Part of a small language model's weights.
Training: 211M tokens, 6226 steps.
Each number is 128 + 32 x the weight over its row's rms, rounded and kept within 0 to 255. Layers, rows and columns count from 0. Numbers have three digits each. The size before them is the row's rms in percent of the matrix's.

# q: layer 7 attention query, 128x160, rms 0.131, rows 0-63, columns 0-79
# k: layer 7 attention key, 128x160, rms 0.137, rows 0-63, columns 0-79
# v: layer 7 attention value, 128x160, rms 0.13, rows 0-17, columns 0-79
# o: layer 7 attention output (transposed), 128x160, rms 0.116, rows 0-16, columns 0-79
q0 088:063091188091124160142114141148134096122145104155126135118171151112143116145122054189122110062104171183184078173136145103135109090166118127205152083142145153158097128172147113138150163162124206089134133163126180143155076108125151128123143194
k0 082:099158113103086128119113068098204135088134125165101124140152076116039140116114169093135129125100125165091133155150141103110126123126152145080162130167063099106126151142108146160065157178123151168098167076155143133142159102162101079159134142
q1 082:122067144159151119140232139190113133073054141046120123142133103165127111186124131114123159094170088114173132102191110155073121100066136098114110138115065123164142113124155127168129136101138139132174106080095146061160076162132106099050081144
k1 087:096180141084111143172164137095144177120110119193141124145155191183100183112160067128131122156125217143123077165146168193157124116163146138161130150167132084127121105156147166089151172125129133169122181122131204128096152113131149152171122126
q2 086:128098110122190114124105113166107071071101147156169138091130092078148150083106187101126131120157147139162141133153102120184141125107080098066113160157096153104166114091097154135132179178149065080120058097135138153130158157149188148166051154
k2 089:109161152105074095156118101187082122149209166074121111160124106124076121169113121140152105172139116190055151142084151111095093070106176140123120104135175096156112118179076095136084082162149136086151143120198123144116121091127095129130153178
q3 089:097143204031115141131094115135099104144207123209109135115112093114115068163140080162134079133101195183089128139102099112098102105130113131193110124119117143215169151171147127053139159157098179116122127120110134123128117109144162121086148120
k3 085:108133100129192148141126131130148158111086141187132087170178090155117182127054100081055098087133094136141118108192149136130116156145106169130129116136108040133127130199078135121080165140133115147105141151125176141146090175092169124171114113
q4 078:164057088150107191137172136094110143077067100114129135137118103149102160115092193108134112132172123117142108120191081164133126157149102164109113158138143053098154128143089054174126103150144097163115097149147064186163137121138155086159139055
k4 072:058130150115141183107126218117138127170152118159144162101184146114116108110156086098120169156104093109163130072118122139084128126105158127110171061166142131175106145154125184131128143078076126125143101125107095157122142052162147127154107165
q5 097:154171081077119124119141098106139132135143154100120177126091086173107146108113147045139159186180150098152157147113092139149132129130097116116165173145127153069198180132077154167139112124170060078165123083155057170126154126142123132132078083
k5 094:149112167174169117131141145147100118112103177100127121121128073069112070136121167160153128064097106195124166096132092082156142126094105126122157112108116161139134132112105038141165122120105099143094130120073105126109131180120141123072122191
q6 094:171139138136126171104114155130084077150167140160097181076130132121100073103106110187112129103116170201190134154073193120139140102052125118094177115109167141168130172189138072175123113144133117126117126118145137129079131095163214147130065090
k6 084:088143103149117090146157169100156181151139148118066094111131118108133164149108139077142214172133120084145115131095148147085112131134112086089057116127112184159138080143056158153135122128091129105167099132121116129124131120133120139110084114
q7 083:140091163148077134141149167151062140172162123181202129146102123115081087151150078162137116137218221193131073142110188102109145107095152115174046077147140077194094136201141151113116141147132101085121145162117126158100083057118152135129133141
k7 084:123145085155117139141139127097194126132091082101101160147205131143163144137139153125125134130070106156116151149126063160112109149180111083176169121119088149109135150138122118156119140152111125142135111079103117164164138153155135106170091154
q8 077:136113217145182161173098124143152089138160115161096072091147132135030166127149099182052139124112103142088131117154109067087179079144144144181101100126110097156144125185130139191118108127157161130151138180112103131166130139094087130169187147
k8 079:048099119113124136102123110079103108143144097134116117132098142154189123037115106101146111119089091079092096112092092111104113157149109079194109157145075131082130091116168120070149145202080137103151109149126068154109134099118181156148122126
q9 084:150125090146128121147062104087150161135050157076143170084140124194129191089082114095120177156171095074133137089158138126117128145129168196144169180087120114018153151136076112160131162122156072140158085114158153095166152103104119112153100102
k9 094:131137170060151094119170124162111104105181161121201060136163116074113111129148220168142144110105109112140135123096152112049118120069095080065093092157154180140116135131194115115176125113168117112062162128152103108114128140147150089131135153
q10 101:108099143142169123170126177157126141130137127189128161097137144116105144143136100098136059095106073134111142108112148122079212177090127171169149078131111181088127100110131091105160093189156110153152110102091149089150103139099085160076129148
k10 105:110121116103114132123159087170177129120121117123139120144112197115176154132081119143157105143119177104104108139147067204176059100151159134195130144106099097122088143135084147132132125153066144134187126133142143174114130094115155102177096103
q11 085:078126146103106101155133076096128163146149100106156159140109145167143162095164171148141089100115127111098164120119124132042102097138068102083117094155221180059155094094123107134131134135062203140126133139177183171141153119148120073169151083
k11 095:098131111128177144170093129094067160075132120118160119037107101082109092142139094127116153171172122162157103084105119117140168084069148148073124111149142133135145113104098070170174062188112097112157129159111102166161145143137170142094057154
q12 098:132156099111178112145123073116123011100115089215121093121127149128126153111094157077092170123136131229120113147150124141063111068109192100146102106103173094109111121125096058099163168094138132159165113120114086143082144110125108060154139150
k12 076:102114147139062178120175108091045092075123109099140093149114092089185130106082139153207068101140126155100114139191118141175129127151154126130149110115115194123155146112146175217128175124110097084123179124169055141109168167113127161086134122
q13 085:134130061151126180047143080154089147102080142156149120150170133110131154126097178084166167154132124131181141095072173188132126140116110102083105172081150118139137120109122148110084147062085111125070103074104114067084159085136154122150100172
k13 100:162144149142075116116112103171144098139201155079167088106154079134100134140166139142105155155168098169123135165057141128106113128123133114064168079142188157139141102152135175130112161049186112120085137115166129122162163133100056100121128101
q14 102:086138188133133164165118082118169135113069094131089130062129080102160173093136088058089180089109117139137187122131082123142105085118134160188160160112087161100107100117120116081137071175158092104129120128120135082091134131146179101140158105
k14 094:175084097107167164112147164126193145066127161120133080177146104145097153163042140136100100111171137089133117158128179095153215154149116135147094129118123184078152176123158136192188074124175185142113145124145110140087146146065095137117114066
q15 090:102109113112165127115184159115162140111150112154121142169126150131173094158121119154131051132099146155136084136158142111120107119099110105187158071167128111173064156149146027135084131190102207139096093123129071136168114131114136154109075160
k15 095:102175123171082102127152116151136152162135079110084171165165164184152159109151082100144133142156113088139138206112139112113107183110074147090164136095190183174127069128096157115116112113151117112108083095152211087198136135163124165117102123
q16 112:077114225094156121126131158141126083123169122189169128130116113114117107107131153171111125075133156152153139097096111100110141051168134120084103103139155167119121144121177133154156148157107138162186170163147129155082142105155148130111161142
k16 112:071150109121133129120113178116100171154060122119161132092189155136140094130133115092152183132123109171168125112131140103088124186109114166126114147225126166136116151150114117085106113169113161082053065117175101150064100129174132140193136113
q17 100:113085136119089108082187106166159104120071181115135134096143163119155098134175138117108077070134130080136175067122153112142150077171058151109136160107055095046106085063155136119139110173122131098141110182135122142088125139132135106101125107
k17 099:091143111117123079122135080196152109133127149200141079118162088180131151145152077134165132096139099164191186125111108171069103079104185072104130131157169161103110143051117067144137198099172133116080065092122129107147163174145147086175175133
q18 106:111132157121110171087150137146056099122049111121104124117120172144133176181152154123149096116120130133110137166112125136128139080144085142127120128128145079108121126142152076069152182105040145137142045146135117176127151124152147032155125142
k18 114:127114134133073079104114098119132105158102107086237085095130059140136133085195117116167169155143134187117133158113108142106096147112171151078169058127155105131143136126135155130126133085169096078119102156147105166137153144144111131108103093
q19 095:131142096133083121153105137134122136113090171139119072099155072102105193105113092120077170185157118080159123163159078108115129119115106143089155140112156161069148145088065108169139122142163077142100094166118143120167127148146162108195109102
k19 093:144127116124120124139117082128123135124166204165155090145145152199134124143128182133172161104072107137209118101100137109148118120119151122109140095181112148112160145098126065070179155104079207165112126157159091112097139196192164090148170138
q20 116:126096161107125140130107088204110111062080160108134126118158143135137146136079138086177088139123133132120125112084172135101108099134138159115115091128150126132154154096113142099067133104130070109125122055154158118093116099170083159163134154
k20 103:065178084167163101134144103146153212095153078116119103121088091143122080083101086082169152135094083058115162095206173200088062124142150123111080146125130163140122153130089145121087170174097108106165132149159138102158144162120122183135130117
q21 101:140087124165135143133114133139127031145130114118171142174110176172089156112168080140130105082118162086134120153041120154120136127117146141149107102117160129094166143129172114109149138147105134173184156132094115148093089128104114081113120122
k21 124:064152145029121104172132149162150173110162097140092128135164135172131151149083130098140160143086103132131112165090087136128109095135143119136191087179085186164125085190103169089186123146116086125182097107096114109137114117201094135106077110
q22 101:142156109133136074088182091086182090204174084106142111127140116109162081142152121132115119133147162143136091087190177124154138135153080115131170169200113110133137059157128106117071143127088167133112138114140078157113069153142099122176141154
k22 122:093173146129140131123104165100173123136092143172196133023130125103137121153108162121102150143135062162097068152110139069152129144124137149160153111135132124136173125117162080091139135124083136126193148141124172132177127065114151120123155124
q23 129:119156167109154089143107131153181165146119086096104142105099120133174120159102130181126084154113131106099102050155146131157089105087131147180052112120118133183120100184094149123167129109045161118190136142162086160118122130151097153107140108
k23 102:110145085142146110143111147154133152168145126145124167211066082201116110159096111162113155062119204112151086116132093092113128112161133081208064141099133099136093107058135124104075117098102146188178159135083150120123099187099143158159104101
q24 108:100117124079114154154145131091123133116142140082097126122124192141168149131144101097150129098116121117129094168156086162122108072133058104121131164076126140101154112227172116164177147154052059083140111161141127114133136135136095068113136120
k24 119:152087123141106104121088097082103159086138128187127107137106172098154151166114136107125083142110092125152132151098133122190112107166108181068158194134168172059156110084080093115200154140113083116119103120186173140069100168149067137130154171
q25 115:129113082149204134130157204128062104108137113115180143146128126146164092135141162112162182132024070115144122108175161096120102123141140148077134117144125116141111074069145125076123049167181151119120080180097133162134149126126126173140151093
k25 103:095108109162114129115092164139160078089074084116140104140114138136069158063117064108132145159127135120092123157096169158149112095182072149131195173104091120058133141166166154151098086129173143091130115108148093100124141108127118113179130199
q26 114:092101108123145145115126111165182068144100094138117109124098195142123129095173113169115108102128178178130089150126112114124150148114174123164115144105122144135121177102073183091129098104104145111141109136150123092147136087103115120141058166
k26 114:108106151131097072123122113085091139183172112097162101191109058188148150115108146116111172115098116104131176164108163152102159103093114139158170130220168142142094145152149143166168159106084187131132105141153161124148126136180124127139095159
q27 124:180179182112096136151168106078117200133152121080101165091122105132111163143156132092105162110077078098126148082142124115133117145137147150101136083144109131072099172162103151121139176158148145117154089166166156116113145097141117096122067141
k27 123:140198138097073151096142073187120127120114185189136126135068156180129066075089148167168098159112142106081099131195119133147146170126141141145118111079105129099141171116132167100125118138102109188166188118106115171136123124167099090164119155
q28 111:146170099142139039163146151084201110096150059113109150130145078112108133111100120141137120092153162143166102123094086133151153105145126085061135143063101127139098084106137143132160131079129170065131157140183145089136197118131111173091137073
k28 114:066059129170108110126091188136132080166139102105144160116053146099121099104151079093130062151086203150153108121098114104078117126145169128169162130124110122083090107114113165162152121114173174088198163153076148169134150084134111123158102164
q29 113:150119091139111073134178115128084200131104135116158155096124106158139152113129079185137133091165154109128141054140113112193203137114105184084152162095126151109128103148100136143108103075151085134159133149136130213181199106133067148140171141
k29 110:146135101149101130134120086156098104140109097109107146142108119129130077134099101173126223085158114169132101024127123121095127107098037091128134114122154162164092096071145123126111165148122092143160111121128130148130135123083127117121118149
q30 108:120193141198167165114115165106081085147151159072132147123149140140131142108208178107095105138059119125104136100105151125183158136124148112111150159119147084135167135144096108157053166153125127153161127077127128155174130098117169136109121145
k30 110:096188171126153131110161159118116140107147069153123103112107142144129110099113162176127095133092081120086134114075105138153141149009107089072088168101139137154114120140094178088122140108098088106098140133090090126107168122104193142093188137
q31 117:035162112107175142206174154137144127096164127110155121179153130154103095203156147085145143156143184127098116106104105204152083151159101142152119130085143114154114129122122139158053199125179172136122118149088130123152132117177148171155137146
k31 124:088096167128144136170149101147158162097106152188210132154110135135172181146128043107108202097157128157122120097150111109113122111138131141137183161142152118113183110111103133191066149123141190166098133069093123089145062083105135178108115125
q32 116:142093128115113160103115098104112127089209155049122147091094118100123137077195100125136150117143092125137098160130135119113202134082129147086185160087086130166082136167138131162105166156103122129093123132147159111173169115094090152098092108
k32 116:164149171142124100122097101052148068121097159141145109108103147133184147108111176114147162164139081102065146103086098118151138058172154097117121138056092152136143101166109143110191131152127106084139149112167132134100099091147174119167165129
q33 120:174164165148203123048124155113147145112125147093091137097175158106155115145126163079146182122099076144178179062132103113085145137131119052169074134106096126070177112140136115119090094132154142118131171149134080157130103139143095124157045159
k33 116:117156096139120142133165091135221120117153122153160075107139140103210090074149111155094166173113154125150135201107122125129105137171079135121120117147151136156129171144076170116098161140103167058121079105109076123138111112169098119156156148
q34 119:127104124176100161170134115081140124084121124125130137142113142122095140098065086202138159156145121119134073113175111094158129136104114111083084140055099084112145173147145106096122111134149137094129144135170092137085135096083101154141113100
k34 114:119079148192090067147130162168102147121096120121156106159163096140119162149119133117152062121149118071087087127104132170116113060219178098126127120134133072133115133103140141163114084162158084132098145107150081118152128127067113088114114176
q35 116:121214146119196133186107094138150158140173141142182118125153117163179145109168161151125149158137117126134150165127112095112164111134145143165112192130139157130167110061136143123128134106105118136080083117121143235182147113166142098146148074
k35 115:075168163150173101157118129107078139144146130130119170139155144155193171075182094114102146099137118097092065118125115059172109149102060086143130172132178117123131108082157148203110112163157130126080121151117143118138162149177132124067130134
q36 109:156187163154109161102082061111175181130145138075140165133112124156111111143073147083149100094133156113157090083145118118129117120115151145198117185102142080177095100119130092136143104108130134160111175109124191021146043230151072126117117123
k36 114:197087116189113132140084116145129117146160168161122143167160116128109171136116190202144120142113107154055085182109216136166116127161156143137090177156142172138119141125124109161109193117098143102179190145100155088099131140076114098140081149
q37 112:178207111114158129111169132094128078127134081122084160134090113095154179114104089132069165133142148073122150082130179157140155136110174120195171089119175178113128142081135109123116088132134138138132154156090130143145129179147149139152131048
k37 107:123115106132099081091081157166153180120151137140118128090094123142110107095142155142166169089162101157183117135076147088125100183154116082107040171139155122131161124113137126111114160095141124127114179139091125108126121088156133102145112089
q38 118:114151107125075177135111138128162143085106154199122151094138086164126099099132205102159119131147079072106118177096142106137084165164086144137154153113090087116121153124109096158136128134182110076140117120101140092057105073089121122186174084
k38 112:117111133119107112099147113105096166109112188150080157145103166122170120145144096194147158094113076186053127154170114070115129084156158069141150157134098119216092142099148106129086159145107123151127126091169133095117140083135128044113133115
q39 118:137148098156135099108126184138122167101115149111096182109104137080164168151122144117127066102122168097094131115168152095074155118095124149161087081052098127128131136125184175138162135115113071170087101134163147152081089108103155084132103151
k39 118:146125105138100099162143179168130117095102139124112101124129119152158100100130189204127147175117133128150175170156207138101142118179087125111177125125175145116131177147162136134133123097136084143179163115192169118199130155086176145134032133
q40 116:115137108138134142128114159107092151071185145133140103128144123133118102108077149144072199118134122136129118101148139160145104220112083094158143138140130109148112110117125127117120133129030087119161094108191053124117134098113089114127166121
k40 118:072113104101093137127163127092115123068107176138154096137113096097079124138110173094170146151187142088110168142096075119116163109115131118106157163112147105150090126108126121144074165144076116065141116098113136133126128143176135092204163102
q41 111:154139188163167154149094116148108132136115116151120114140182138106098121164144046107161092107068072105127107139159132190168193121121086135111071141133152172158093122139118111155133149109115125175125085200114145157068101087140161104124143084
k41 108:139101191208119118142100160145111154205109123104185166142245191152108087134182164136134175123107150037058179174184163080079137106118119176128156103145148082135128150106126176155142150110104107151124106058150127184131136116142113081135153104
q42 125:098104123119131108141122188115151120106155106129117083114112144162116114104114089042064083161128051128112173133114159079141141147142182141144113110134089131151078150092107139106117148138140161138128142024138178149123104071187196145159181150
k42 123:092128152113124139107154104115151159119153118103109132109120130149177065123116056142129108140097178206123141110141110143106112174155145110156133095099127159146150133097079122103162136138168112177096116119082097141149117140166143144163163079
q43 115:110103161166152150107108116148179102064135129141129064102135144185159147174124089122113177134107147107125147156123194111154103148107121153164131105168110142129065102133089161135101157141175081140103162118112152098142156153091151076136125115
k43 111:133136161137092088127164129046195126158119146151106124082122086122175160110134109212134114132123097099105140115163169145172125126148133103115054115163176146094091139222151106146072071113153096086175111129130134158120101110093116135131160048
q44 124:160078107146153144162163130154175144144138136150138132146152057201131135157163097131077120163143139118140103134107101182122099143090132148136170128116100135121139128139205108133111061108113080081066167114139112124092119188125134088130134188
k44 118:097096095193192114126108123103128131183076183130149161120127164130145085098028094146145102141116138095143181103165090117135091187127138154088072169126107107068173129132153150103086136169114085122104129170177133136131101119140124081073089146
q45 116:111171124167135145115147138120067117119134130113117151119105087128149141056206109156164191134143152086127152077123168124125088159169135099092122123174126192132134120144092144160171096144106163157116115057070100109132111143114146141116165122
k45 116:117081114104072104127132135104094192105118139169109097199161156118117163147142121179081127158164084111125140189134119104111122143178114085166144161107072073172064149108094135112133112119167156143073085102069132144108091153136121150115134126
q46 125:118155065075136142104159170098109092168113126117134132130164144153058136124161122154154152095154127196094111152118108173116144074176073135111126146091134121122154108102186147170137088123144041098106085081123167160120103136121159168178129146
k46 123:061078126077098110119122164115166111197143080146120128120189066109065126131143140090148166145095068132149173141150070108144081129200095159110137140133103126161149092161104066161144149173126111172101096139117078136099181116165126151115110116
q47 110:174158025148102153076123092197110197153097117126085132179121096131114164143118138108140146212112114141165083078177136158149122077107162131161106150124130158075084076086090147098159127088170111131096113104146165125082091126075092121105130128
k47 108:116132136136133148148142111138069147135122111089094075122154119074167151104091171168175114117129112140156083154148144149115134124123079139142140091167102113135137112160139106190121099096089149156099145157093182151168159131172170134173123126
q48 111:133127185122177079109147059115107144114115149139128159120120136140171119107153134170123108154155141099081091130124136132139180089066169140078109099135151129164145121117112082131126139110125110114118127106145145069192107125161142025183170115
k48 116:095120138085112116175150165169102121158140136103150148073057162148175116150134120126111103109127073096134132161133165140187127161117159161114153154121107145145080049181141152168113154080140139133183071157181136157126118156143173145099094175
q49 115:148129146098199143139114094139101134143121075119107084067119127103088107155095158176145126123146137158131085111119102062193175103114117047092181152188156110190118116133130146172147077107163104081157151137104157196067164095156127156165122087
k49 113:126182144158102121128120134119126126126206088093076129127134097083105112188177108122074093099128143089147204114104158119078129098082067199091104121108101138194104076063068051107114125109154131096131137113117131099132168131182121074129135131
q50 118:123108140106112143145147071169170100100099188196118160113147161130156163091113159113181138126087047108154111114111177100127184083132168129123156140167130069162148126145133150083159168140187134119111116137095135187122108147108141158157106095
k50 120:201153124039137148134074110131098137135117107185199168128132130116087163161188149138099089097110122133190117144187129116076149143143142111170138122108123123106158171145117132114143152148207057123188130163171176120136109130135161104087137118
q51 122:080111111112141132149113161093136138182164179163173109057115140172117119128104145057192096127134196133084096120170152117099125175135106133177113144091162141108148138092175097122099078156126230118159129071071164146037121168091131188136134146
k51 123:035083091067122121129141123105117152100122123144103104120170142083154111075096188159111092129065186192124145111132155100089128135173163124177117148196104101149157145137137115159120109155087191129146089161111150062147165167109104084090157139
q52 110:139067119165088088107090126118113048090095122141173109076096110142131148121146133121175079169154148098172140065097052109159128098158145075148046126131080163120102082145157119172164192162158107113128169138156189083133112129131145135152149072
k52 116:145153133222164146108134126116148131118186086132103115108100098124122148117118177169097185079139111158134113113158138107135162048129147141142104115053138097126154117083145044187159118090125121106148122128134115073100122174151086128159121178
q53 123:144119186131091109118142151146105139140106153185091143135116110151169164154151115132101159122113136126140136140106044195128073066084156135102173132124114145155075148143115108096105087143141123067156125102128125121095133081163119119138158141
k53 115:134115134121121087097151138182125117133155132087103083061163147110088101115189159170133123103138058092120107075115063140069170154107115152136112181087153079094156139114090147175111120118102069146091099113118168086178067070078132120108095158
q54 114:111132155168123112113101083108071112084134069153082137161084157074106157174018168081132107036164105143125097139151148155153125175154154151120111059136113087143153137165124168153052096129126117145128144112130162141141117127104094132092193139
k54 112:116155117153169065136086097094123164133161119157174094082084146185109198113128142111138128123107161131122104154168147209154173139150126169133123139111131168134087123105156125141119153183098142079121111129063092152131155106093108138156116157
q55 123:140133138073144119108146142150120150115109148129153084149078097181195167149142167134099133132148123146158157219146176114140113131159168166091111073144210197215141160127105165145131162079142085116144128154131163165099097139161132182091106133
k55 126:170140141101104147147113145107087191107167142157179135108103168120069074110169146083110111132167123063061122127141088156120144114094108093123104098148136148149160146170117096138149106145169128179097107150109164126117096130149136143121076117
q56 115:120158145120153171133119096099104147140090142138132224157148143073104073167173124133146091147183143110145155100083153089155134092129153165077084168132125132154083173141126171118096116128070180145188137071121188131134218134080103147104154151
k56 113:165093199127144133140128100092132092128116094175151133119121121135131074161078101107107138063084116124049099099137118100100126177130110148135140131161091156080141155094110141133114137143092135074166098137049150136149136145139187150131181144
q57 115:146134204186059144143135119112099153087162141113090133117134089152120074052120148112062093131172128159139067117132131128138127149099148158164124115161114157133120077183197142088164161109146129066115115140066133100122163104104114186143101129
k57 119:161136122161080143076087122111081139115087120188091044139155109128119103124084107128135142111141091136161112159138121122080151136144161109147111142149094126135144105133154177115111197134104134119170131143167090150188131142107105132152149197
q58 120:164088072061123113085094141072138102093130155101145102159190090172128115181105069096106063090116123073197071130049112060136107123134105121124121154135165108099120229151078145101148100166136084069110094088125119093157176112152120144144063097
k58 116:187115141174106127111112191119134114090126136148165144136173143071138104161120050123132157160104123087164111162145128162115209149116173130116139129109126105111184105129127138135136128167040121144169160117163129123134138111106167115096094127
q59 122:102170145127169089069181115072186075100129144037153077186099158133147143137130149126163206146139140106120077111129159157084086138163116128164127192095115127099090110114145104198136158121082115152061098086082150120127126116131119124112104178
k59 116:111147095116150156168133155134105109204092157122074133129138087116134130128106163127129148149131135129139174119141134157126157243171139120114116117095125167127105110155077155178175144156129115121126134122082130131109168118120139086133168166
q60 121:099158152128113157139126136160129118079125161144170101188110148101181162203094149194157133175122117087173113111130181083181120144169134149123099130122138195130093135116114051138194082125137123088161076186131151084190153160145140146136126131
k60 120:114122139151193102188155104122138134183092108165138074165146096064128065125120118110131149125117143118133083123120172125178116135107165087164132147117118155131141127149154135148117184088155140182093137122166116134178122110143101150092113091
q61 118:138107121163154069109174070126139169200132102129181119096132136161053141204112134093129180150116177112121100114162111121141134134111105122135114161161118179131140105119110163103144179101177088180131137098104149158194149150100115163080116139
k61 113:176128172134132169186168108173091138160153094102110149123149087158091179165064175095144155159108147152142156094113142128173122107144114139095080085200147079113161129146138144110178142135121145159140180139111131092112115116127131096164158087
q62 113:096130103147208147098109149150066069157164148135153149104123117132136123117075148119114170066103127142162135133126098140148128071141166102113168125093076150079172162180122097140133127135167140151093097167128139096138148141071072105144141226
k62 106:169143095107147127145147153155156118080108165209139101169051122119108138089092116098126108092101111145094146118201130118074136102095141171163086099149148105151074113162140135096106152105113139016104122115145165064111134059126141116135161169
q63 125:126116139151154163149164135086129130150205139127174166128176138103180114141097144160128084153097219145103099075148157103110145159162146066141143154114077156115096112065148189167171106142108163194090146171093125098086116070097095136168167083
k63 118:070109169130130096143120140142160081083137110162165175118188138121129118101083173135125157142147125130131113122172165130109104048124147143141090138101075119119102115062131179206119180157170217174194135116065135134110086171169123109108172101
v0 100:143105116121084124129099104129108112112149135126072098114172064106071142142094108066132146115155120162097109139083201166153187121149128145134146089086100133130137136066135089137136135098069109176162083159089135094151140128147172130136112147
o0 104:224146184109085102103139153130076096138112163145136132090111150120094131155143140108134090116127123133085143149087162033129076113126113109089111148123126122136153159125114097086170146193154096160158112095160143172099144180110166156119141044
v1 097:124159135132095091155141162127084136128151094093094111151131160179112066153145137156102125170151139084143067105155171141136107099076066095149110092102038103086123170113151092101151205136112111095152127107125148047189073104098106149150170137
o1 101:111113102106214141114141098130147086149191095145088126114161133145163193134163111120163114115125104115060113115172102148114102085129130153100110138146122091124134105159087127170148104097200137143115119086094115199185147180074160163082098180
v2 098:096094159127136136096160139112108182156116120184127170188123131141175172122129089098129168144079112168164147080084135135139129131053165080122179125116106170143077123113090093124146116124171105148113166057150166143092128114082100099173133125
o2 096:220160102112097139126151128192116145127089098124122130147099116140121095155196133133167103165134113117109177109188084124122063099144083166063098117131160159124080152107125103151200150108093165094122128194096155129121153110135154129110160103
v3 098:216053120118131136099073154137108113171112095088193119191139151066183129115110181199163128132174074158092102076100166143116102125176188118142154154173093102126083168100114084089090119127163101134148087127165130135136116115136159140106110112
o3 098:140154106079171150119186104148167140087061104136150157062065078131076126153130147114128119118131100188154110107157153168162133120113128120096173076106141137176183124198098137122210124092101059114134091191105135123081129156135086128124128124
v4 096:118165165105184060128116175098122115172115114130092188168149094143138180162126167152097168153122127130174058109159141169193116157158096190127172162132124129164097134081157087089097096112154118092136226151138100152163118110109153110160122169
o4 093:148084098140158149108149163132092135100141114177178049127080106152152046137159068102123149080162111091103032144176127134092151137171179115141159096090162124159051173174118182186147145088157160128141129183108103137132096078136204119122098065
v5 095:074114145140096126185099076142105145090134124190079154132133115198130137102144141154116154192152183141125133120114160171196151063085079168111121147144180081077099113150146110115101115160131152215176163119164165126161159073112115146042126177
o5 095:095163172118161092086063125140180100205113129112117109120162110179094142141155121108122127149112108121121082144135094121073098185145156145135170160155119103140161129130119143138068163113122065120171152124122108183135148113109173168132128097
v6 090:141094120196172122119164072084142147127092174146110134182077072125140125170177168122123117226096137091077096127064088133123156115115158127141110121122119122094142112101173160127124128154147115107093128148045092094133129113130210147122140164
o6 090:049108113085156129145158183151171161168152143084094130109120180157149180139111136133084135141093147233167127173140137130124100166158085075159136105105140105114116181075112147133113195145160096154094112115196147081114129141195132119114171119
v7 095:074143120099149074191131114106132148134084124092135086114135076060103126136124161135152129137079173174180127144183075123048129091000117071115048089139116103141096121144145155144145096187099119192086147162123145150135144129099124166153152132
o7 093:128102165102140134181085123107064071187101137118111111122165145168067160116151082098133147112177115109153133142075111140111134105113170163115196122122111143041148076099094138150137088193196086109159147104058130114068169144135131084117069119
v8 102:131085080139110122124073100187159126137057141182153058129107125111114101129169133097114165166108101156097148196175118091164139134100127117145177087127137128126133187123152137165158136142133110125165126064099179118120158134118153116184093115
o8 104:169101157185117156088113118021134122153157128103132153111138145224173168143070100160145079159096108115161157092128097109193123131133172124121117142114143096113142162179151139092129124167107129131094174149100127151139180163164099164081149123
v9 098:128059135115152190117071152153142196141111149109139141088095089156129124094099099100183123125142147121123121124112083122142157056067158136141131175136182111097246113139139165181109121138151102108119137156124128109146160135133153098137081165
o9 101:129212090138105118137114105093168196126112064110136112175102161107047169079145189118101162128139127156170077125092171174123112110129121153154121145130131131168072077139105121172072173145111106121166143153144140081142145118158106167081151151
v10 094:036194104087097137126161161093138127112139123144154191151143081117148137119138104126199128142066120100182069125056140149111135135116096128144137101136146078142136140142121115130106075162190105138122136134078092189115138212098202160164079083
o10 099:090126101168167157168105118173099131120126156087085171125086068131144116150129069131143138155152135089121129196036153103116050132111105107106056137187126102104104164106144094127118164083123149113116101116114121119131127139108111120132199136
v11 093:156100153111141129108084130111091087164117111166092146189071161115121182128099148135065124126222169149116191146110146132154150116133083130121103102123163138144126076127129055165136105076116135130134182117116143089134110134123113118149073149
o11 097:184125113166119161146145141121099102102142125165123144197213131167141099097140099115133131133100100117073100128143144200181104128067191158163172149156149092169110151105089164156160151156117173083134127128153133137150103098109051092113134098
v12 103:128134183064116086082111117126079104090167068158192138120123105141122200110130158111123186119171100128152173171114191125194149135131077185104147144106176139119094137119105123171120133173143145141107052108164093155086124115122115119091129104
o12 099:131145133156134115114109147174133153115171142134112131160152064100189063120127095159134118131125153124096147097169128148134136117086058150121180114152111147202169093181148055125133172101073101134122151145097155124145110147112136156054168079
v13 104:090090127135130157118123188116096136204177097093186084184142174158147118060143143181123144157125124086130122063185104158155164123114172109158078159139141110148144133160138119107090055125122120081137125072100149125096109127140129094077143164
o13 100:100160128142165105081114130129168162146084120150088142144112097182163113126138133135105145112094132146162192132143140119117198118085085109066134123162081072147122107143123136140121171137074140189111108117050100108160071123168131102187112118
v14 111:100166085175074152103123118107146105155125150095094094146114155201089146149075139099122173117130128157183123153144073116136077122129129161138138123146090171090068140181123102159180144129075133131090158070113143150181131072147169182102116091
o14 116:139072127175146133161125153096152111121125106126092149079090162120145130087161163204140148102125117077142084107149100173111175168119138130194157106139138119158107136103131130173134109138110116134129118077193117160103118156120092090152134149
v15 098:116150094109141188079087158131081092108108099106168150157148147102126099132118154181155130085169181166070125139103089112162101116152203172120080143203153099114151138156169106095168084049130111179113102100089098138158180155092079150154126147
o15 101:062104162208135080162133168135114115114106096197129142116145063090114155137032121104118087119188108075198153118138172157136082147125095130128139156185114101098181122075129127137139089105165128054067083075133112156086121174104139117189163103
v16 098:136042118114100187132128131179158110154158150122112145158141092087097155108095136164147190109127151170127147144112116130154208128118164135145062083107133156190105160110128180118205140102076140109140134140108170229098132153125189124167114156
o16 099:165107144182085165101145109106151181139131157133131105167191128177123114138115156097125144126131073151209148068138132128136091124119154161120137077099126060119123167180188151100093193130100097160147078161092140137163074122145125164173183170
v17 100:122116100131069118125133123144188106164094060191126091148147146062193146110152200136150138149209175104167139152162139137120139102108120129136142164143131104124154083107124102137137078086168134097065171125098048100168129093133190126105131120